{
  "d_model": 448,
  "head_dim": 64,
  "d_mlp": 1216,
  "norm": "rmsnorm",
  "positions": "rope",
  "bias": "none",
  "tie_embeddings": false,
  "init": "uniform",
  "init_std_down": 0.00366,
  "beta1": 0.95,
  "weight_decay": 0.0088,
  "schedule": "wsd",
  "batch_tokens": 65536,
  "seq_len": 1024,
  "doc_mask": true
}
Each number is 500 + 25 x the weight over its row's rms, rounded and kept within 0 to 999. Layers, rows and columns count from 0. Numbers have three digits each. The size before them is the row's rms in percent of the matrix's.

# q: layer 3 attention query, 448x448, rms 0.0511, rows 0-6,64-70,128-134,192-198,256-262,320-326,384-390, columns 112-223
# k: layer 3 attention key, 64x448, rms 0.0451, rows 0-6, columns 112-223
q0 095:497462494503492493464493531520525469495514503517520486467516468536483490501490485487485479445499462510522496528512477505483466513531479477503510470476525502508491494475527471429497489493510490464541487533515490478479480495467527473511559502501470456478501480504482499539457497498518499513497515501501510511527506438486507501507533494542
q64 094:489503477461532504496489469526526555527516562507498515532532509520509488523499528565482544502509458546469469518510489464480503509488484525515507474482520479467507477524479490519525521506515514507489508515492478509527498524472476529468534536493536552510550516496502483511496527533487481521486536533511524494453529508505471494490463464418
q128 067:511527539477516526470470507443524522534470480501487503509488541474506514486506485494495485531496523523497515475532542496481473470507527521456486505538480507513526508487511551484467492472547501472534494538485512473541524476505492533521512535470506481479513490530514497492550493531516506471527504507471497476534534551482544497481484493474
q192 101:498481524486530491509524564475482497521508510491489538524491468497506513484519509546508465479494509488530471476507472496471477446516475546511480485506527450467508517502464534466487503522531468462505500544483514516490481543472452498565541497515523552524513475526492479479495482511528500483520500532464479478499555474511500490472507484490
q256 101:517475532472494484493508550492495486521531519515501527516472525491536519519521477486547503452484542526537503530546469505484510490523480555484530498449546553515480499468533499487511499524494503461507514546515495490535479509522527536538526490492509535505482500519470475473464508478533512504488502504557473515513525498507556488480551464499
q320 092:437489481506490537550509486483509549537516500516501534512497481499538479537514528508518545528491525485505516489490492484506531467482486482515486491497496522496534511478479484501496510509471490479460455494501518473476470461516510480502527491534486536486481480507468518508543492519513472502491506527535468487519488505513448513479502468531
q384 096:456473497503490474519497479503531522537517457492513456505520487507511510521541485483512504492515489460529509506497495518496504474525486569501522457498524471493501500476490491512528460484503501473494484519513474533533498488487437518571496515490532515427543479535467457521500523480475518507508506542526548476494476502493523527486541494531
k0 078:506495480524512482487484494491501470506473514484502487483506536488523477529533489487525470521515480516447500528511504509530496531525505476560473494502453494499499504516481545496478501507498492489485492510532517479482506493485534488468446506497476504514476500498490508507532491508522470504508483431500478505569509481468481530522534493526
q1 087:487491488508459500531502499495457472457488456504523540478508513519476509574490460487521501503486502449487497498442474493485487479499508493528476527507511495478526531489486525459476468491502486478498525509485465493478507499466529528485535476442514488484500512511488485486444526465504481512526520485492514469480476455473503547511488477505
q65 092:508538513466553501534525509503494482517492499523509493483468528463495475550469539508498582536499496508514474506479552509499472505530511494479462444519529495501470470524501503483488486479524552483502514487500494525499487445490540489507556516520449504494458539551484472487496540460522521477509548504525505518485476478492478511486475470447
q129 075:483483503505528471490512543513514486496519526506486494467492565516467519515460504498503491504505535481500514512524508504516462487509506511442487477502500499499507486502472483459526509492541476450510520488519514483492470486541541526465530503493548525500510473492475535516519520507517518532494465538546528510512531518529551507472506529499
q193 089:501527514510532516475530522479491504464491515487464508491516532502526501516486488458448494487495530530518494452483512526504502505507511486459517531518468512530540470512519435478528509438494490501502464494521500543495523475508536538467553476507485535483488508557522529494462539483498499465480461517518492518482512490487526580528490497506
q257 089:501497523486507493483528480476511484526517489530467490457472544529518477521508490431515511517457496523532484543554453514530453480467464535500504502452503495508507557457476465468473510487503482474512498532479518494505523517519506514470549509493538520512476515544493457490466530487487501498509504497524491494476519489460548510537519491494
q321 080:504484482469487472540532525480494511469472485529489470482535537479509482505525487522498514529490474486440517512516545510508497530551521499510491471504479507524491535503472521432496507507474523571481500508486483516470508494519501481555562518473488513519514499515463485506536544477458513507496486498488491525488520483509492504530510470486
q385 081:478521502434542488469532495491482485474500503509483523497473485455491480487449434487496524485507470494547524561523556520486445507496455469505464531480468460532461515483467494499492505497519490469519481502489492478471496486494512490430539451485516486512524517536475503558523518514484505493485496515499497515548469501496501487531540569491
k1 072:507517506524510475513437525533509529517508503503518535523496470502509510492538558554514516443520536519465504509493480475513481476507504501502504520482544547466521468476479500505488505504444478481524487513499508487503459532497479421526438460525481526531505497517503496474511470485518475511496501497501490478445514539503475460489491492498
q2 080:520501486479511500471470564468493454500532554499505545535473502521525496475497522499508508518505481518542476511512514489491501471496517526481504502489487522519509515449509515508530525481539476486507486517487520534452481498533507537543550463531526500515486515508455489488513459521486486506484466508500500509502518468485502486537531515536
q66 084:516495462499504494493508483511510459499544467485470444480510512488488520490498501568467487547502467461449519486466516474514460550540512498473498524520500530486489479534492496543470502499485550521506449508528507524473480489473450503531493496505481487472492471504508468486490489475486549456489514453549463519528474475508538501519482535501
q130 071:493493499545505511564477549505492480536445530501490492515498472523481535551466494479544511529516494488464463474487491481495493478491498507468490461503490499494528486521479535525538493504487494497510489536533471522507494489470446538473547496503546539480481506478582499445490491517533512502466492491494509506495520467482498508487518483483
q194 106:509490521507482474496521524460516466465504474501500501522459469515522500506489502476518504510485487535500495467502552484522477481514486492525504481567528493515515472494466508476455424498489503494499492516528513506509526516488483544536512545524482476568470563533489497500519444482449520501483505450457470444522492495516509419503490534506
q258 099:507530463491472506486488532464524452455503503517522497523487492510496506488533518479523513464490549471479489456472546479466517508530494490472501466487501561537488494494497558480519512504526517497492464498519518562504506536518510482547517506489509507566482512494509447505487464495496499558487505479490498519486516490518524462513495525517
q322 092:518524491527493513483476509544457517462511494478485457544496494486472485464505499509499515465475483488500473491496545533521462497491497494532471523488512482515495495523461511518506478531472524475504489500520501497512492483513490485514488507508494465506495477521490518506497568512488543520499539476489544544544427519477510470504490518474
q386 093:516520541522496513519485493511501492513526503480550473490434526495489473461518512532511461495517476538504518526469505516509469535486491511521489488514502468506501520493465482530521462480535536499507504450524475472536495465506528540502472499444514474500473535505470503496497538464519503464503501499543508538502529492511498494467487537460
k2 078:495471458483495518537574482515491508482503489517468534466523516489538504492501496476508519459536501535475461508556493495501470482532476504487545451493483505524497471481531461423444502493503493506476512486486512546506525465517466541463526472531509538516489539526494490505474476490521489504467488501488498529508503494502483480491505496525
q3 084:505518507542517491504449494520509509535510530477493472518458471544516518519489511522520477444515518485481509507476463481438515518517501567487489528487524484492478531467492471526507465496539532538484505437509474506499522494481503511480459497516498527512504492474499486477526528495487484484543491482530540493515488461544501483502538488504
q67 088:476444481492527508487493515542495504489490473515454464503481491484465485508479481512466518472482504522461475534477490514464487511525532494506506472494518493523527505459530445479463519468496564486470549493539508524476539489514500495541477478507452510521500519560494507506529492479486497475527532509508472480518499506507496527501532505502
q131 077:504504506506487461492502486520533475490541526518463499519496559511502538508492522481506504490524514489491477481491507500480504535478494536487470487499481503496511504475508487532491463494476551530527485496483498466485485464506510511525524555466517516499485498490488521499500541448515476513486492514520527536507479473478473473486497515488
q195 109:531492516549500462461486493507493541504512473517501491471516536516477494490511514498472513472511497445486485468531490561507497464490503490507502467462483480503506514447464511569526525502494528513511507495474457498461462507506530493547519457464496483460500492472508526488558532455533521478469502490519536529493455522526502503515464472499
q259 107:500481533542508482520505561486525501510542442501483485518487466492515509536499501471505491493506466488508480519517542539498540544474487517522471468484455446495532486459490507532469479487528490482520506507497500499454505484502490496549578499506509508464526496492489448487517537488529460477471486500525521487459497482505510477473519478493
q323 092:525488532507498460466520477505498494489482498492471463469525534467463479467475531520489520480497494504502506488507532513534477514524515468506541478501524523471527473448492453452444502493491513527477517516529457455538507480510500487516504467512460512540493511562469514508486512547464538514503486468486492526525533544482531466539517550461
q387 088:503516481539499511481492541525523488486486521552481501483473512471545523495486488512461497511477508517514478558521522465506460488456508480531536506498497523491477502448476479507489516500513486480468520478535466471493448483454539504490498493492477480525473519514515521520505542535471513480492511456519477535525499508492495473508491497489
k3 084:521470501423520559517534481483465528482524514484504504510484542558523517471497465487519460489524520456510472489513492491465488530531485511456513516454516530527509506490518497475549533513476519478543513479483515496492522522548461471473509497501512505522483510518477508489517493503518521534428525485488496502489525506517490500495471480484
q4 086:495488450493535520493501544480497488553447515494498530493509485498485477516524491515470427493520498495479484496496444504487564495542469475486456514503501506496555520509521501537491436492518517494482511478494474487458468516500528505528483491472497494515493484505482452499495495486476506488536485525450515480535522497510530499522508547495
q68 085:491540513550437512505489480514483473515511511531528544490509436513489487518499489467524512478488526492561506533508474519495522516494478522438480507511485478485489509490541519452516502492532435523502478521491499505496521553494554513463530522485530508484487513491523541484493504494517497505492478508517501458516509497524527483467506490538
q132 077:471509513491496565477472492486491558492476479497488492474515478513502462486514497480464517480508446525475464459487482492536509487498505496484503555459502503484543509518527519498457474454504502461499442518511490501522500521509488498520533499508463467512496481517469465533485506468478476511488519485514490471530487510530481497528450525538
q196 083:504544464544525506490529526471518543498501503558499555493509482442493516518491485534506512555529536516511500510481494520512500516496494485477500541476482521551485526530536510462500493504538473529506505529511481487507488493519540512489523506464516483526476494502511491501483538493497521569502500526441490500487477521496533515487484486469
q260 093:475519452530479509507552507522510514497464507476492500456513528512499449527481492445501517552513541507485497508474509493511466504466484482481521542528455543484512477498506474446501515474515532488492493523531541513516522488496475509499476471507508556500444505510553543511488578481535493492486493562485447466518472574484508507515493520460
q324 096:462490496519498522519499509473518481481511486505506507520522490470523511552477541462504459525523467516477496491495471528494514461465498490506495500522486467501483548508496523536547475458556473535519485490489486492496542501441496556486503518520489475482496537516483447476518481491494481532486493508507525519506479512499507520489520503553
q388 097:447520526561472536463512528515539495462456485528468537505484516492515497541569461469491445506491508507512520523530471520483491477526477469534465515477506514535512509515485516497490541459484459513524507504498490508494531487526507458490505499477533490485507535466477473493536469498495518536476497476472476539509558483531526491511512483500
k4 085:517503555479494471513509486533500493536540539471485444523482538491506480514498483503465545536484498485535570485495523462500530480430531513519519492483518508474495513538481448565498508515489509476500502491513512500501508548505487493515480502529539480498489480452497520517481470539450510448519487459533500504482517508465508496492517540490
q5 089:499459539476488454501520482460506515502494506482498516513496471526521514541523475521495494490505504530544463518528526480466488472498507498502532480490509473513527470479519449493557503481494523532490493481526491472531505508482476509500553482480471529468466494460528509499506496494467490491510527505484542505498504518481503472472564419496
q69 086:494501507536542506538523489488459487469499487465493465523498550516482527500504471544481495492557495554516491502516538523481471534515489501439508543472518500481486468469514476524493524484469564519491535510509515489498523461468498519525506471517478516466476490512479457473513522509506528500498488536517549511468511543500550474547496490494
q133 082:510463513533530503499502566484477474482508491486559510515490518459484512532499469476497506502484489486503469522453493497484473491518511556484518483494515505518478466521495524496476489502465507499502518501514509504568519515440474499473487463534500518547482515526532460481513482520495500493509514511498479504441539489431519515527510474510
q197 105:516450517483530521514508520490459421474497493485491446517491504487533526481471476491485545503520445513509530511484479499560457548473508496470475446522500524500473488535432496507461491514500513504468490507529515494555508499467479489468499472488487487548493514473467509500496485522456522495508518469487464487514501508456488456536477513522
q261 102:514516487518499529491552517474474500484519479496494494498476538497540503508508507470507482491510496472539486478474520510478493528511494503483507484520521518515495452510493491523451489496509502456489537487540520484541550479433489495487532480524547513526472510493505491512498542489467503457453526513515466524469513501472514501544541534450
q325 094:483469501514504492483536499483483494511507492479465441508496521517502472514467467525487478481506472511482501477478459553490439557526502489529490506516514489483474444455506489513457513506474544540486499502523495474540508476533474509499508495451475532471504484531512516468485573517511499504477523530493484504511511526494536505517502508463
q389 094:495499484522499524527505539446517487491501495505503470502452484482463553524512477559475494510484469498530517531495509473484471549487476495453513518541469509511492496481528485545470539503476536479482521463514509492504539486495523505494490503465528477483489516524520475490517502496487491466495495460498505535501534502490489478489520484481
k5 089:474490473461502523523512516492479525507522478489494510499505553472525521497515507511520495417503504485493483503520518548493479493485501511545539494501516527542511468499513516479446499503510492527510509458495530492500501494558500499500522484527466539500470519516468500442499524478542492524488488502432500519481479493523502464523505491463
q6 104:546486490475519510524516506476505466513509490503540470513526513474528528476490527497520502494564499508491477516508425463491559467474518482477487534512500471494513536515536534504549496488483515475484516467506476505458545494419532517509496486497500516510486517474507503514508497510493495486518490504541531514498532481506514498474490507502
q70 117:482483496500534470529525483490531484480484514481471468487522525496511505518496445548510539482486467490491465491505573539465460511541483484518531482517505525481480436449510485492478517441425531493482473519484513532478482469530501508524523485496472525514514490555488499468548568495491454481479499454485490494493446498479523464504531489510
q134 084:503533511472532507507519515519534465502493559519535491482511515530471478505507538505455453479516494494495493510521542499488484506464500469472498486513493457524503480455486460462543503502505477545496502503505479529488502477526493531510525517481519530516510518439474454459483509514529499499500496481502487529503473479467495508478491471523
q198 105:506503530512521475509489535494525514500525481505457503499529465497481509528493473519479559523471504499487461460495537541497493461508536516503470500504513514544482449520474488495534500476506499456484460494517473469475506505501494499530540484517478493492477454488539493512499537514475531492453467514466456511533497495520528521457501473496
q262 110:488527519553502472528546558494480515513499525488473462514531537509499498489478468513513507488509500487515469503490549503503458471484493527538512502500498481512531491495520461462533515465518486439531457527471473504481526482570473544534541507488472507479507513523501483486525511509472502498538489476500532477472508548538516478454529499495
q326 116:509463460493511471504523512495476524466494520476468480481472502487520490536476469514517498496504489500517490484498568526503456547536476479511511486521517510471493502473506493510440512490454543531445505513475517495485496469532489493528491438442469560494505472535495475472495536517547472479471508486473459490525511519457537482518491536506
q390 112:496529531556498489544528537481538494465495520515486486464459528489493488549498494526440495492480513463519484526525500504485516534496474481493500512484520506516507505481504496490488504494509520513512488445531504464508476478556559465464534512489502483490464539503494513469554515539505509451507458457470497580496541521514506484468492528476
k6 097:499479483495532479512514495505475495482533507497467495516467471507503526484502485539500493434515517485460497518431541507481481522503515509481550506481466538521513442472492480523495527492503495511515511528507469500507475508547475510470513476468494556529487485505487526472498495511534507545454516498462482548483462530529502486512508476456